Weights of a small GPT-style language model, trained from scratch on English Wikipedia.
Architecture: RMSNorm before each block, rotary positions, no biases in attention or MLP, normalized queries and keys.
Each number is 50 + 12 x the weight over its row's rms, rounded and kept within 0 to 99. Layers, rows and columns count from 0. The size before them is the row's rms in percent of the matrix's.

# layer 10 attention output, 192x192, rms 0.096, rows 0-144, columns 48-95
100:37 63 40 54 57 37 39 51 70 62 79 58 47 78 28 48 58 58 60 40 47 68 58 51 64 54 24 56 52 44 58 35 49 57 53 49 36 77 55 44 30 44 30 39 54 38 40 64
098:54 48 41 44 62 29 51 32 59 54 46 28 52 51 44 69 76 78 75 50 43 59 55 62 41 33 63 53 45 79 65 45 50 50 56 48 42 47 58 43 59 56 64 51 61 60 33 38
104:30 54 43 72 59 60 62 48 52 52 23 69 60 42 37 57 58 47 34 48 54 39 51 40 59 50 31 61 64 58 55 45 52 59 28 49 68 57 37 35 15 57 44 52 53 51 63 48
091:60 48 57 66 54 55 67 38 37 53 57 29 66 59 50 43 36 48 65 49 49 30 43 64 69 45 48 60 49 46 42 50 51 60 57 42 42 49 55 71 37 39 49 32 38 30 73 36
109:60 79 49 63 40 44 44 51 30 34 42 58 56 58 45 63 56 64 50 72 62 33 42 71 53 61 50 57 63 50 45 69 41 59 32 65 44 39 40 65 43 41 58 79 64 50 32 48
102:53 54 47 53 57 56 59 68 56 40 41 67 55 71 46 32 47 42 60 56 48 47 61 55 62 62 59 42 48 64 52 63 64 53 69 45 70 38 51 55 43 20 31 69 66 65 49 59
107:50 51 72 54 48 48 58 52 43 43 31 51 55 41 56 45 44 45 34 57 43 63 75 54 70 36 41 44 53 45 65 43 60 43 45 40 44 58 49 46 33 66 56 38 44 34 28 38
091:44 82 51 51 38 61 39 54 62 59 44 47 74 32 37 25 40 38 63 69 47 60 46 48 43 62 45 41 75 62 50 64 60 39 62 61 58 56 54 72 56 43 38 27 48 39 43 24
108:52 45 47 67 50 49 53 43 57 50 39 39 47 53 67 43 78 42 63 44 46 63 71 34 37 35 66 40 60 56 44 40 49 43 73 60 40 57 47 45 52 29 57 62 66 71 48 57
087:48 38 54 31 42 33 58 50 40 52 50 32 49 57 39 48 53 42 62 70 54 34 47 48 38 31 39 41 40 55 48 40 57 39 51 43 72 42 62 40 48 41 55 42 23 36 47 78
091:68 50 32 50 46 57 28 34 55 61 60 26 61 67 42 59 47 66 33 75 79 51 44 34 32 43 58 33 57 35 52 39 58 56 51 50 63 65 70 47 58 47 63 60 57 50 37 46
111:55 50 61 60 54 65 39 81 61 55 40 43 31 58 52 48 59 29 72 53 35 51 67 36 43 42 51 58 49 43 39 52 38 61 47 56 31 51 52 53 68 28 57 43 37 32 42 46
107:65 79 50 61 35 50 53 46 55 45 61 65 48 55 60 67 52 81 64 52 55 55 67 60 27 49 60 64 51 70 43 48 59 37 58 58 35 46 63 78 58 52 35 41 46 44 42 38
109:53 41 53 67 78 43 48 50 50 59 58 48 51 52 39 34 45 55 55 63 33 56 61 60 59 40 54 66 28 52 55 74 62 43 32 62 41 40 48 25 27 36 73 60 59 53 80 53
115:40 51 43 37 26 47 44 50 45 53 59 47 36 73 50 50 50 38 25 51 43 52 44 52 47 50 42 72 50 17 44 45 42 48 62 61 33 43 61 29 51 55 60 66 53 47 60 48
084:56 67 72 63 47 41 47 55 46 46 50 47 39 54 45 36 43 43 80 54 51 58 50 44 51 46 49 42 35 47 33 63 40 40 64 38 56 48 74 48 40 55 34 44 56 51 24 47
100:54 57 42 48 39 51 65 52 59 51 23 49 53 60 60 49 43 51 58 44 67 48 71 57 42 45 33 47 55 64 57 57 64 33 45 60 35 57 68 32 58 37 34 28 32 59 44 71
091:56 44 35 72 67 64 46 25 54 44 37 28 54 60 28 74 60 61 68 46 64 46 38 40 35 63 52 52 70 42 66 47 66 43 51 51 48 65 53 80 30 35 54 65 77 30 46 32
099:59 35 48 64 51 69 57 29 35 68 28 54 44 62 57 61 52 62 41 64 52 36 58 73 68 55 60 39 52 07 57 46 40 54 60 65 13 33 56 38 56 50 47 54 49 50 53 62
104:63 72 20 44 67 68 47 71 43 67 58 27 41 47 47 59 33 33 35 48 54 36 49 31 56 41 46 37 40 53 45 46 50 46 44 52 64 52 42 61 47 69 39 69 37 44 54 46
103:25 62 47 44 49 58 40 62 36 31 63 58 39 55 68 47 71 46 45 36 70 56 52 69 39 52 61 21 35 26 55 39 45 46 44 40 76 43 72 65 51 64 50 57 48 32 73 57
101:24 55 72 47 48 53 33 40 41 63 73 58 57 51 42 49 64 46 75 30 43 50 62 46 56 57 46 39 47 57 46 52 58 45 30 51 54 45 60 29 58 27 48 78 60 52 35 64
092:53 42 31 53 70 65 43 46 53 56 37 42 72 55 51 41 47 49 52 51 66 47 72 26 45 57 40 49 44 60 47 33 61 44 56 56 52 71 44 58 31 43 58 49 49 40 39 49
090:42 37 21 62 48 58 62 56 35 74 74 65 42 38 63 61 72 37 68 30 38 58 43 67 46 33 39 43 54 43 61 46 54 30 32 66 34 52 40 50 73 40 46 55 32 50 49 50
091:63 36 40 60 43 63 63 63 63 65 73 47 50 43 65 50 34 57 53 67 26 35 56 44 56 51 71 38 66 61 30 45 44 51 39 53 47 31 49 65 59 37 60 59 58 52 45 58
105:73 42 54 59 47 56 45 61 46 39 56 37 65 53 62 85 32 56 59 41 37 49 45 51 32 36 40 61 12 64 43 57 53 49 53 49 70 56 31 36 45 34 44 60 53 42 54 37
111:61 67 54 43 52 47 40 44 51 35 50 51 66 51 39 51 43 28 31 72 40 41 74 31 42 37 50 55 52 38 30 53 46 39 63 37 51 53 47 46 53 51 37 23 66 59 52 47
100:50 44 57 56 43 46 34 49 55 55 65 60 37 56 46 41 65 50 47 43 37 51 58 41 56 18 34 61 26 57 56 40 57 33 36 56 53 70 64 50 81 51 69 50 72 41 68 60
095:41 49 31 44 45 60 51 40 35 58 54 27 62 66 41 43 46 24 46 53 50 50 50 49 38 60 40 46 44 51 34 51 41 54 52 80 38 47 41 46 50 62 65 65 38 50 67 57
090:33 54 50 74 40 60 46 41 39 46 52 54 67 59 60 42 41 36 30 41 40 74 39 29 53 52 48 54 33 45 25 45 61 53 68 47 49 58 51 54 50 49 57 40 45 68 61 19
096:57 60 50 59 48 48 33 51 61 67 69 58 44 59 34 20 53 54 66 51 29 22 44 63 81 62 58 32 67 37 38 66 34 56 63 58 35 59 66 49 55 44 62 48 62 68 42 55
105:46 69 57 60 45 51 65 54 50 55 40 42 49 44 49 80 52 51 42 56 42 48 66 68 69 50 60 52 47 49 45 26 41 46 33 66 47 42 49 43 48 51 57 50 76 57 41 50
094:60 52 54 37 79 70 66 56 63 51 41 39 34 59 52 53 50 42 42 64 33 30 61 51 71 44 47 33 47 42 45 63 57 67 52 63 48 69 48 64 49 60 55 42 51 72 56 50
111:47 46 38 51 63 49 46 64 42 54 43 47 43 45 54 28 44 76 55 58 73 36 47 38 38 66 51 41 47 47 49 79 66 67 52 74 54 60 32 39 25 39 57 42 48 62 70 58
097:44 66 59 42 52 28 35 65 62 71 57 59 46 35 53 49 68 54 53 72 28 52 61 61 58 44 37 67 45 51 47 50 44 52 66 52 33 44 57 57 44 61 31 60 76 54 31 46
091:51 78 68 37 44 41 39 52 57 36 67 54 51 57 69 54 63 62 56 52 66 68 41 75 52 59 36 57 64 46 44 31 51 65 65 43 40 52 59 56 62 76 50 59 43 51 71 48
090:46 26 63 53 44 48 59 67 68 45 43 51 26 78 46 48 87 54 64 64 45 53 74 46 60 60 34 59 72 59 45 26 45 33 53 41 48 48 34 61 47 52 38 47 60 39 65 45
100:71 31 42 47 44 58 57 77 60 64 61 50 55 49 36 59 42 47 64 44 54 38 73 52 75 49 50 53 30 54 49 46 43 55 63 34 32 39 43 54 53 27 73 49 53 38 50 61
113:45 58 22 65 53 61 47 43 47 47 46 43 65 50 52 60 53 46 36 64 64 48 64 57 59 63 32 69 58 50 55 47 39 47 50 41 55 50 53 43 39 47 65 68 27 74 46 60
099:44 55 32 39 44 49 48 72 27 50 56 50 60 50 30 36 47 16 19 40 55 61 63 23 30 56 38 29 49 41 50 27 46 66 53 50 46 48 37 39 47 46 34 58 53 40 38 69
094:43 40 31 35 38 50 53 33 44 47 46 51 32 39 73 59 63 47 57 62 57 31 47 35 55 47 36 45 49 65 62 20 60 58 42 47 60 50 40 51 51 61 54 47 36 50 58 54
092:48 62 48 65 59 51 45 65 63 37 48 36 46 64 53 54 48 57 40 59 61 57 52 34 39 44 49 49 23 51 60 43 42 35 54 63 40 58 53 49 56 41 71 62 49 58 78 50
091:63 69 60 53 53 63 47 57 50 29 32 63 50 58 43 13 46 54 33 39 61 51 67 45 41 42 47 43 44 44 39 60 65 66 42 34 38 56 52 52 50 35 34 37 52 60 29 38
101:28 39 34 53 53 36 36 52 42 59 71 60 59 62 36 50 42 25 66 50 68 42 68 44 54 46 44 58 46 34 68 45 36 56 73 50 47 40 59 43 50 51 45 47 47 55 48 65
107:20 38 54 33 41 73 42 79 48 41 37 47 38 38 73 54 67 55 72 60 64 55 36 44 50 31 31 68 25 45 47 45 28 55 53 57 41 48 48 44 44 24 49 47 64 33 56 39
104:43 56 44 51 44 46 46 62 57 50 41 64 34 46 70 41 37 52 45 55 41 55 45 31 73 45 76 53 55 47 44 63 65 41 59 46 28 25 58 58 48 52 60 73 57 40 66 52
089:50 32 65 66 40 33 44 54 67 24 26 44 45 38 43 64 43 38 62 23 54 44 35 39 45 47 49 50 53 64 47 51 52 45 58 64 56 46 62 64 62 39 32 53 47 43 40 37
110:50 55 55 62 52 62 55 51 47 56 70 51 29 48 49 53 27 51 43 49 49 30 28 69 28 53 55 65 57 51 19 58 77 44 36 56 37 59 47 47 70 54 44 43 46 35 55 41
089:51 57 63 45 44 42 61 32 40 78 63 48 55 56 62 37 42 57 58 46 63 64 52 64 36 41 46 48 58 48 52 59 62 46 55 48 40 48 62 47 49 46 53 66 58 42 31 57
096:42 32 57 50 50 47 62 54 66 52 28 52 42 71 34 51 56 53 70 49 35 44 36 75 59 57 49 70 46 74 44 49 51 39 44 54 70 41 37 58 42 54 67 27 53 54 40 41
096:65 38 54 28 52 67 51 62 58 76 37 61 44 41 36 62 51 42 36 31 62 33 45 46 47 36 55 34 22 50 41 41 42 55 35 36 60 48 51 55 45 35 43 16 56 39 46 52
091:63 53 66 45 53 51 37 56 42 38 40 52 54 52 31 70 47 55 64 39 56 39 62 25 61 81 34 50 51 60 65 49 52 50 53 25 33 49 48 51 41 37 47 42 49 38 51 56
099:47 21 40 63 58 57 72 52 46 46 39 62 47 64 47 47 34 63 59 56 46 34 53 25 67 52 57 37 58 52 69 45 56 50 42 55 36 25 40 64 49 57 68 63 27 47 51 44
110:55 49 25 67 56 55 37 57 46 46 50 53 36 32 36 60 61 69 58 58 63 26 44 46 58 46 57 25 48 52 63 54 55 65 51 56 53 50 65 74 53 48 46 65 71 35 52 42
104:55 26 39 59 57 45 56 50 54 41 48 63 55 69 68 62 58 41 63 16 37 66 38 61 63 60 37 57 46 51 40 50 75 51 62 63 40 39 45 38 53 11 58 57 51 44 53 35
103:49 56 53 39 50 35 63 39 55 55 41 37 77 62 38 36 36 42 34 31 80 52 43 51 50 53 60 72 36 51 48 64 35 65 65 47 48 49 41 47 47 62 45 56 50 59 17 55
094:36 44 23 26 54 65 52 66 50 50 46 48 64 32 59 48 36 36 52 49 53 48 48 50 29 59 46 42 30 43 33 48 39 33 48 66 41 54 41 52 68 30 28 63 50 54 32 56
100:59 33 40 48 52 66 57 46 39 31 52 42 46 71 65 45 56 64 40 53 56 49 57 58 48 65 39 57 56 63 49 45 56 62 61 40 43 58 50 71 58 80 43 29 35 52 36 39
090:43 52 40 51 37 54 41 44 48 49 39 28 65 50 54 59 43 43 43 48 46 51 47 48 49 58 34 52 53 38 64 55 46 46 37 37 58 61 59 08 60 48 27 76 43 47 39 36
095:47 52 46 43 66 58 56 51 54 57 37 29 51 52 60 63 66 23 32 60 64 41 20 35 38 69 48 45 48 37 47 48 55 51 53 53 58 60 57 54 30 58 47 39 32 37 57 49
110:52 71 68 44 40 44 51 50 50 46 62 35 34 46 28 52 52 88 54 33 51 50 65 41 80 60 52 34 55 52 43 59 40 39 57 40 41 64 81 49 36 43 62 54 62 55 49 33
098:64 58 71 51 39 61 56 64 55 59 32 52 38 60 50 63 40 50 31 39 58 57 76 58 57 60 79 58 49 48 53 42 63 65 53 58 71 56 32 44 46 63 56 44 45 61 48 45
100:56 36 62 60 20 41 50 47 45 58 62 55 37 47 43 54 66 69 62 44 39 37 40 45 48 49 62 47 52 42 58 60 58 42 60 53 43 49 61 24 64 23 62 51 65 62 63 71
103:67 35 12 38 44 60 46 57 61 56 84 49 32 45 38 50 53 60 70 41 57 38 54 46 28 51 67 65 56 45 45 60 50 65 40 39 52 51 39 28 53 65 58 45 58 50 61 42
109:36 29 49 36 56 55 52 29 50 38 63 48 44 57 40 52 35 56 53 69 34 51 45 57 53 54 40 50 20 43 57 85 50 43 23 48 72 43 53 56 53 48 39 66 61 45 45 51
102:41 49 48 57 51 62 26 45 37 62 41 26 75 57 60 40 59 56 38 29 45 17 63 40 48 75 67 66 54 59 43 56 47 52 53 60 46 42 25 56 63 44 52 51 33 39 42 36
115:37 45 53 44 68 47 45 45 70 62 50 60 40 48 59 52 41 52 44 59 49 60 31 45 33 54 47 64 43 51 44 45 81 42 42 43 62 33 58 12 43 35 64 59 41 37 47 45
095:47 60 52 59 52 68 62 43 61 52 47 53 53 72 51 52 37 58 51 49 38 50 51 63 63 23 33 72 57 65 40 54 56 46 48 34 40 47 46 40 56 32 38 44 52 74 55 58
096:52 55 44 55 42 65 50 63 41 64 38 48 68 63 39 36 42 26 40 54 47 59 46 63 62 29 59 36 51 41 32 59 39 76 29 30 60 55 40 34 27 45 51 52 58 48 61 27
101:51 65 52 46 50 48 42 35 25 41 56 53 73 35 70 53 57 47 60 58 68 54 75 58 68 49 60 64 61 46 42 37 38 46 45 61 41 52 56 60 56 53 23 79 37 38 51 62
099:69 49 26 55 54 60 55 61 39 30 49 52 19 42 53 60 59 29 62 59 44 47 21 37 31 34 48 54 62 44 45 55 72 63 37 37 44 61 48 42 48 59 73 56 60 26 61 52
102:65 37 61 54 56 55 39 28 70 58 50 49 55 69 45 41 41 51 45 51 55 65 55 57 34 71 86 46 42 41 58 63 63 52 55 49 62 32 44 57 63 60 49 59 42 33 45 57
092:63 53 51 44 63 60 41 62 30 61 51 49 67 56 37 29 55 36 45 22 60 53 39 53 56 40 46 29 33 56 44 79 58 45 58 41 34 57 51 50 37 47 58 54 68 60 37 56
103:43 35 45 36 57 49 43 43 67 58 70 45 51 53 37 73 60 46 64 42 36 55 40 55 48 43 65 44 44 62 74 45 59 35 51 59 58 51 61 26 64 38 67 29 35 44 71 50
096:38 29 66 49 44 58 38 49 57 39 46 67 56 31 41 58 54 44 52 41 47 62 22 47 50 66 35 40 52 59 53 43 80 36 42 59 54 28 17 60 37 56 51 24 40 15 65 32
095:56 61 55 48 64 50 59 40 52 51 33 39 70 59 63 46 35 49 65 45 59 45 62 57 26 45 41 41 65 67 28 82 52 37 37 65 67 51 41 64 50 39 45 33 49 48 65 48
090:40 40 64 56 52 38 58 49 42 34 36 59 34 67 45 75 40 50 33 38 64 61 51 45 57 54 39 57 45 69 57 35 29 53 55 39 51 59 68 51 50 58 34 52 45 45 50 87
096:43 70 42 47 58 59 67 47 70 61 50 61 59 51 57 56 42 41 59 39 58 50 55 34 71 68 50 52 47 52 62 35 42 48 59 39 28 35 31 55 71 28 28 51 41 39 64 50
094:36 74 33 59 51 46 51 66 30 40 55 36 45 26 41 51 43 58 44 52 33 38 41 63 36 57 19 33 44 62 40 45 43 40 45 40 23 57 33 55 49 39 49 45 44 25 64 70
092:32 23 29 54 43 37 31 39 22 44 49 55 46 60 36 45 33 53 59 59 32 59 45 73 55 37 61 62 53 54 45 45 65 50 59 58 45 37 54 43 58 57 31 52 42 45 26 46
100:58 66 34 51 66 51 58 33 55 58 49 35 62 55 63 46 40 46 46 45 54 63 61 50 44 54 55 53 56 35 41 28 50 63 49 46 43 52 50 54 56 37 48 30 63 56 41 46
098:47 43 45 56 39 65 40 35 48 53 65 31 66 48 47 58 62 69 38 62 40 44 35 58 39 44 47 52 52 62 34 49 54 30 62 56 35 60 51 64 39 46 41 35 54 68 53 44
095:50 72 25 31 47 63 62 42 39 17 60 53 59 52 33 56 52 49 37 45 61 61 41 58 38 22 36 57 53 65 65 41 63 70 56 58 71 67 57 63 53 70 42 29 56 42 59 36
092:43 47 53 57 26 34 43 37 52 59 36 36 47 39 49 44 39 60 61 51 79 63 42 61 45 48 34 44 51 57 53 41 38 64 48 33 41 44 44 45 56 77 50 46 50 30 52 46
108:52 51 32 57 30 29 47 53 28 49 38 23 50 62 54 47 51 60 33 49 51 36 55 77 63 55 57 64 58 51 31 42 52 49 40 58 46 36 52 37 48 53 57 53 55 64 70 23
145:64 54 40 66 49 58 44 45 49 53 49 57 60 81 48 51 46 42 44 61 46 65 59 48 55 54 39 37 92 52 47 44 45 56 45 68 55 53 59 34 64 40 50 51 59 30 45 34
094:42 57 35 33 51 42 22 48 64 45 60 63 39 65 36 38 32 52 59 42 64 42 46 58 45 37 38 32 61 80 34 40 62 60 52 32 64 75 66 42 46 44 19 45 55 39 51 40
102:42 68 78 52 60 45 60 53 52 47 64 47 40 57 54 51 34 50 35 42 37 61 59 45 66 52 60 63 50 51 57 60 60 41 57 46 54 50 59 42 46 46 41 54 65 43 44 33
096:54 53 54 34 55 58 50 54 45 39 52 50 44 49 70 66 41 34 58 50 64 55 80 58 51 50 44 33 28 48 42 49 65 36 61 49 41 45 56 40 34 42 30 77 63 66 45 71
101:49 39 43 39 61 39 67 54 72 45 41 46 48 40 66 44 20 57 43 47 33 55 62 30 65 73 44 23 69 35 49 66 46 43 37 60 49 58 59 46 57 60 50 48 50 63 49 31
093:57 66 49 42 35 36 63 44 54 46 54 65 54 53 47 47 34 62 64 49 30 72 62 32 51 51 78 48 78 43 51 60 43 75 46 24 53 45 54 64 25 47 47 47 63 37 34 42
098:64 61 30 60 58 59 29 57 44 53 46 61 56 66 64 67 33 46 36 43 63 60 71 76 39 44 55 48 39 58 71 58 64 38 38 65 59 41 55 70 65 77 36 39 35 61 39 53
104:50 33 55 60 69 44 52 41 56 28 56 41 36 45 73 55 47 41 57 40 31 56 58 42 59 63 46 39 67 59 63 68 43 45 42 60 33 44 44 37 50 47 33 50 76 33 20 49
097:45 29 56 53 43 26 46 31 55 58 53 49 54 52 66 47 55 29 53 64 35 57 49 65 53 49 48 42 53 50 58 48 48 44 39 83 35 35 44 56 59 47 49 78 42 72 52 68
099:35 54 71 31 27 48 43 43 68 35 67 57 62 43 59 40 51 36 55 36 70 60 61 42 47 35 36 45 43 55 52 37 61 48 59 41 61 50 53 71 75 41 67 56 64 38 43 33
103:44 50 40 41 55 58 35 18 63 40 66 49 62 45 61 43 54 40 50 35 49 58 41 44 47 60 62 37 66 54 55 66 45 27 42 49 70 43 63 34 31 75 58 36 52 53 37 57
090:32 57 53 41 51 54 58 39 46 61 45 48 63 46 50 44 71 62 18 62 57 38 37 40 49 49 59 61 70 52 46 38 43 49 54 64 55 72 49 59 46 31 63 61 22 55 51 52
097:53 73 43 65 55 54 54 20 50 50 68 67 72 68 53 40 46 81 62 45 43 75 40 53 31 29 46 49 53 54 53 42 62 42 26 38 46 44 47 52 39 27 55 52 56 61 54 53
086:69 59 41 32 34 47 68 57 38 57 43 53 69 64 58 51 51 52 56 53 46 38 34 39 37 74 31 45 49 37 47 69 76 50 25 50 73 49 58 56 28 52 42 41 51 57 61 28
104:49 17 49 48 58 41 57 24 40 47 69 63 43 58 63 46 47 61 40 67 37 43 61 56 56 51 37 59 62 56 63 54 43 36 51 45 41 64 45 39 33 65 57 26 57 46 38 43
097:44 57 29 60 43 38 42 34 56 48 45 37 72 47 59 64 47 55 59 65 57 50 38 51 61 63 42 70 38 53 30 45 57 40 54 78 44 61 62 43 51 33 42 58 38 50 45 55
106:66 38 48 58 56 55 37 34 59 61 59 47 28 39 44 27 57 67 49 40 42 65 35 54 43 66 68 32 43 55 37 47 30 47 65 54 53 56 75 61 35 37 54 57 52 67 27 33
096:43 51 43 40 48 40 62 38 51 58 59 74 37 54 56 66 47 28 47 62 52 21 44 45 68 67 79 50 49 54 48 44 67 56 70 68 71 53 58 59 37 58 43 56 45 48 66 47
096:49 67 59 51 47 71 62 42 57 63 52 34 49 38 53 50 51 43 68 57 50 32 52 61 44 40 35 58 52 33 52 30 55 52 62 43 58 48 28 52 43 29 65 54 48 46 28 53
109:39 45 59 69 46 39 52 65 43 63 47 58 40 46 61 68 44 51 56 68 64 56 32 53 40 48 68 59 47 47 63 38 77 40 53 45 28 59 53 63 71 39 54 56 43 49 37 36
085:50 47 54 55 48 47 52 48 70 27 46 41 57 63 54 48 32 69 37 40 75 45 42 41 43 54 44 48 46 69 47 57 43 60 39 53 54 46 43 49 48 43 18 48 41 37 34 49
104:46 45 48 67 54 46 59 38 56 55 45 81 43 25 55 51 53 49 31 57 59 48 31 54 23 66 45 41 49 68 51 49 60 42 63 89 68 56 50 50 53 64 64 38 48 48 79 46
091:50 57 55 37 62 42 45 71 47 23 66 52 34 67 33 64 55 52 61 53 51 57 64 70 45 68 50 53 48 29 53 64 45 62 26 40 32 56 57 46 64 46 50 39 47 37 71 54
105:64 70 56 53 59 61 34 48 56 45 40 74 71 62 52 46 61 34 49 58 73 54 51 52 67 39 42 40 55 56 52 38 65 44 32 45 69 54 44 26 26 54 57 47 69 39 62 52
095:49 62 59 40 41 42 44 40 72 55 60 56 48 45 20 65 64 61 49 39 49 57 68 57 09 45 66 51 72 72 58 51 55 39 47 47 68 57 56 35 42 61 48 52 37 44 26 46
106:50 46 41 45 50 55 36 48 53 67 46 44 50 52 40 62 68 40 50 32 43 49 61 13 40 64 46 42 61 56 67 55 30 25 61 61 50 74 51 27 53 47 54 59 69 51 74 66
094:29 31 45 56 40 59 85 48 70 41 36 42 51 51 55 55 33 26 50 62 58 71 69 29 66 39 59 49 44 49 59 47 33 45 54 52 41 58 33 45 59 46 56 64 69 45 54 53
105:47 49 41 49 54 52 59 36 48 33 47 45 62 73 38 53 42 35 53 56 64 63 37 63 68 53 56 47 38 39 59 35 92 54 50 50 42 43 41 38 57 51 21 57 57 48 48 48
093:52 42 50 33 60 64 53 58 68 56 41 48 62 49 44 64 48 60 58 43 64 63 44 49 73 37 56 50 49 78 44 55 65 38 37 42 45 43 51 42 51 66 43 52 55 53 51 65
092:31 58 43 61 63 58 49 37 36 38 54 47 38 55 44 24 49 54 48 43 57 66 45 57 50 47 73 41 49 37 32 52 45 73 51 51 41 40 64 60 54 58 31 35 44 62 39 71
101:36 40 75 44 45 35 52 64 55 48 61 66 61 36 51 52 75 42 54 50 50 51 45 45 59 30 56 57 41 59 67 41 41 42 55 39 28 52 42 51 51 61 53 51 31 24 61 47
094:49 56 46 54 66 40 50 55 25 56 37 36 43 56 57 70 59 58 26 37 52 61 50 31 45 42 31 45 58 36 61 55 60 60 55 56 71 64 54 57 50 50 51 51 55 78 46 58
095:38 45 47 57 39 54 65 58 53 65 53 50 06 54 32 48 43 47 73 60 67 45 51 48 39 59 32 57 34 47 49 66 44 47 52 40 15 38 58 53 58 48 42 39 33 43 46 61
097:63 51 65 70 54 66 39 37 47 51 39 41 39 45 51 53 30 33 46 45 70 12 45 42 48 59 56 45 61 60 51 34 61 35 53 49 44 42 62 55 51 50 50 63 71 40 13 53
102:65 41 46 49 54 46 51 43 44 47 40 43 47 35 36 36 58 69 43 43 71 46 30 45 55 49 28 76 46 47 64 80 55 52 59 63 61 69 61 64 37 48 57 48 42 57 60 48
109:42 44 57 59 53 59 57 43 46 68 80 45 40 44 49 62 59 62 48 58 72 47 48 67 48 43 37 46 45 41 65 68 34 64 48 43 40 38 36 36 41 53 44 59 42 86 51 53
093:43 48 23 39 44 43 58 27 60 36 62 52 44 25 30 49 56 44 32 67 56 45 53 47 27 51 53 65 43 66 43 54 42 53 49 53 48 47 53 55 49 62 56 52 61 44 59 71
094:54 63 58 38 50 58 27 68 42 56 48 63 56 47 45 36 54 50 54 42 74 54 67 51 59 42 39 40 51 73 77 42 69 35 40 38 45 81 77 50 58 28 50 59 60 43 42 45
109:54 40 44 41 43 48 56 43 57 44 63 63 68 27 51 45 44 84 59 67 54 50 38 60 39 63 59 58 45 57 50 26 41 56 54 64 34 45 52 37 56 46 31 50 71 58 54 74
112:60 38 67 60 31 39 58 37 56 70 32 38 65 54 54 53 62 63 37 70 76 42 43 49 52 49 69 60 41 32 80 35 41 30 35 30 44 52 57 53 32 69 42 33 59 59 66 53
093:45 51 52 39 60 53 36 72 47 49 41 51 45 45 66 54 29 51 40 27 23 35 63 59 41 59 57 47 48 27 46 42 35 66 22 64 69 67 48 65 47 42 38 55 45 43 25 55
105:39 62 75 60 63 51 50 65 30 52 64 47 44 58 40 53 49 65 32 53 63 54 32 66 48 41 57 61 40 69 39 30 29 62 64 52 64 65 44 68 63 28 55 55 60 49 56 66
104:49 36 46 71 43 76 45 78 32 57 26 40 40 43 50 33 57 39 58 51 70 59 32 36 60 33 62 53 52 38 33 68 38 51 34 36 47 50 67 50 49 49 57 58 40 49 46 56
090:54 36 61 39 38 33 34 60 32 60 41 42 41 52 34 56 36 49 62 72 60 50 68 46 65 48 71 49 53 55 55 63 50 48 36 49 33 54 54 65 79 39 55 60 62 40 43 34
104:45 49 67 46 28 48 39 63 27 70 35 38 62 48 53 64 55 48 67 43 33 51 19 52 45 38 35 53 55 44 72 52 30 47 58 59 54 57 64 58 38 55 51 49 35 41 63 32
085:46 48 39 39 40 51 38 43 47 55 49 65 62 72 57 28 35 52 45 33 25 39 25 52 49 49 71 40 26 70 47 40 43 56 51 36 64 52 46 60 81 51 66 36 50 40 29 71
098:47 39 57 64 52 50 59 46 41 39 49 61 53 37 54 37 54 58 41 57 38 34 84 67 44 43 48 40 52 41 46 51 59 68 44 42 44 49 46 63 46 21 54 50 45 46 52 44
107:53 54 62 46 71 74 53 47 79 68 39 48 50 62 41 61 69 39 49 57 57 50 45 50 58 73 39 57 53 42 71 51 38 61 66 51 45 39 55 37 49 42 45 54 50 40 57 59
120:44 49 49 60 37 57 61 48 55 53 50 72 55 50 48 37 53 50 52 68 48 66 47 43 40 56 58 46 27 62 35 41 61 61 62 53 47 53 60 61 50 64 56 56 61 56 42 45
101:52 56 54 59 52 46 46 53 28 62 38 51 35 48 80 59 35 56 39 35 57 65 56 48 64 52 42 46 60 68 60 55 40 44 38 57 53 60 50 37 48 87 51 18 41 51 49 29
109:66 52 51 57 54 53 54 55 30 54 45 50 40 45 34 56 44 24 32 80 52 50 28 63 53 45 54 31 41 60 59 43 47 35 32 53 53 66 32 74 45 38 68 50 38 51 44 33
089:35 38 62 34 61 60 41 54 36 73 28 58 57 33 41 49 44 46 57 42 62 28 57 33 55 73 45 61 62 33 75 47 64 58 42 59 50 64 46 45 30 47 58 58 43 60 55 56
095:47 61 47 53 24 35 51 25 40 57 37 62 60 61 68 55 48 44 54 54 57 43 64 36 61 70 44 41 40 62 64 61 37 73 59 56 71 57 62 49 52 23 52 48 47 71 67 52
094:55 27 43 52 50 39 68 42 50 48 55 49 46 61 64 44 41 43 38 71 62 54 46 45 56 38 36 57 56 41 43 48 46 59 55 43 32 45 42 71 50 54 42 54 26 31 31 56
107:39 44 39 71 72 45 59 32 32 42 56 50 58 63 67 40 69 42 25 52 50 38 43 51 42 53 76 38 39 52 47 41 42 35 39 43 37 48 56 54 38 66 66 62 63 48 64 55
093:53 65 55 55 76 57 51 53 27 47 53 27 69 50 52 30 51 24 38 41 41 54 41 41 36 44 43 70 58 48 50 56 38 48 44 65 30 55 65 25 63 48 43 49 63 53 45 41
089:44 45 50 30 70 60 50 60 45 05 53 56 46 58 49 79 47 57 70 48 43 72 50 51 47 55 47 32 48 59 53 25 61 41 24 51 37 49 47 31 58 63 54 64 68 45 43 54
098:68 50 44 46 54 54 46 46 42 66 52 45 64 48 60 44 57 43 68 64 65 60 27 47 63 27 57 39 32 53 53 40 69 44 66 51 56 30 65 42 42 59 44 51 55 33 54 43
100:68 26 62 35 41 57 33 46 34 52 46 57 49 43 52 40 55 47 53 20 39 56 37 56 65 68 53 58 21 58 51 53 50 60 53 58 25 70 39 52 30 23 54 61 46 37 32 51
100:62 52 59 63 63 42 41 65 53 67 43 68 43 49 31 60 34 47 68 42 44 65 42 32 55 48 41 47 59 62 78 48 61 69 63 67 70 45 69 51 65 58 41 46 51 31 42 44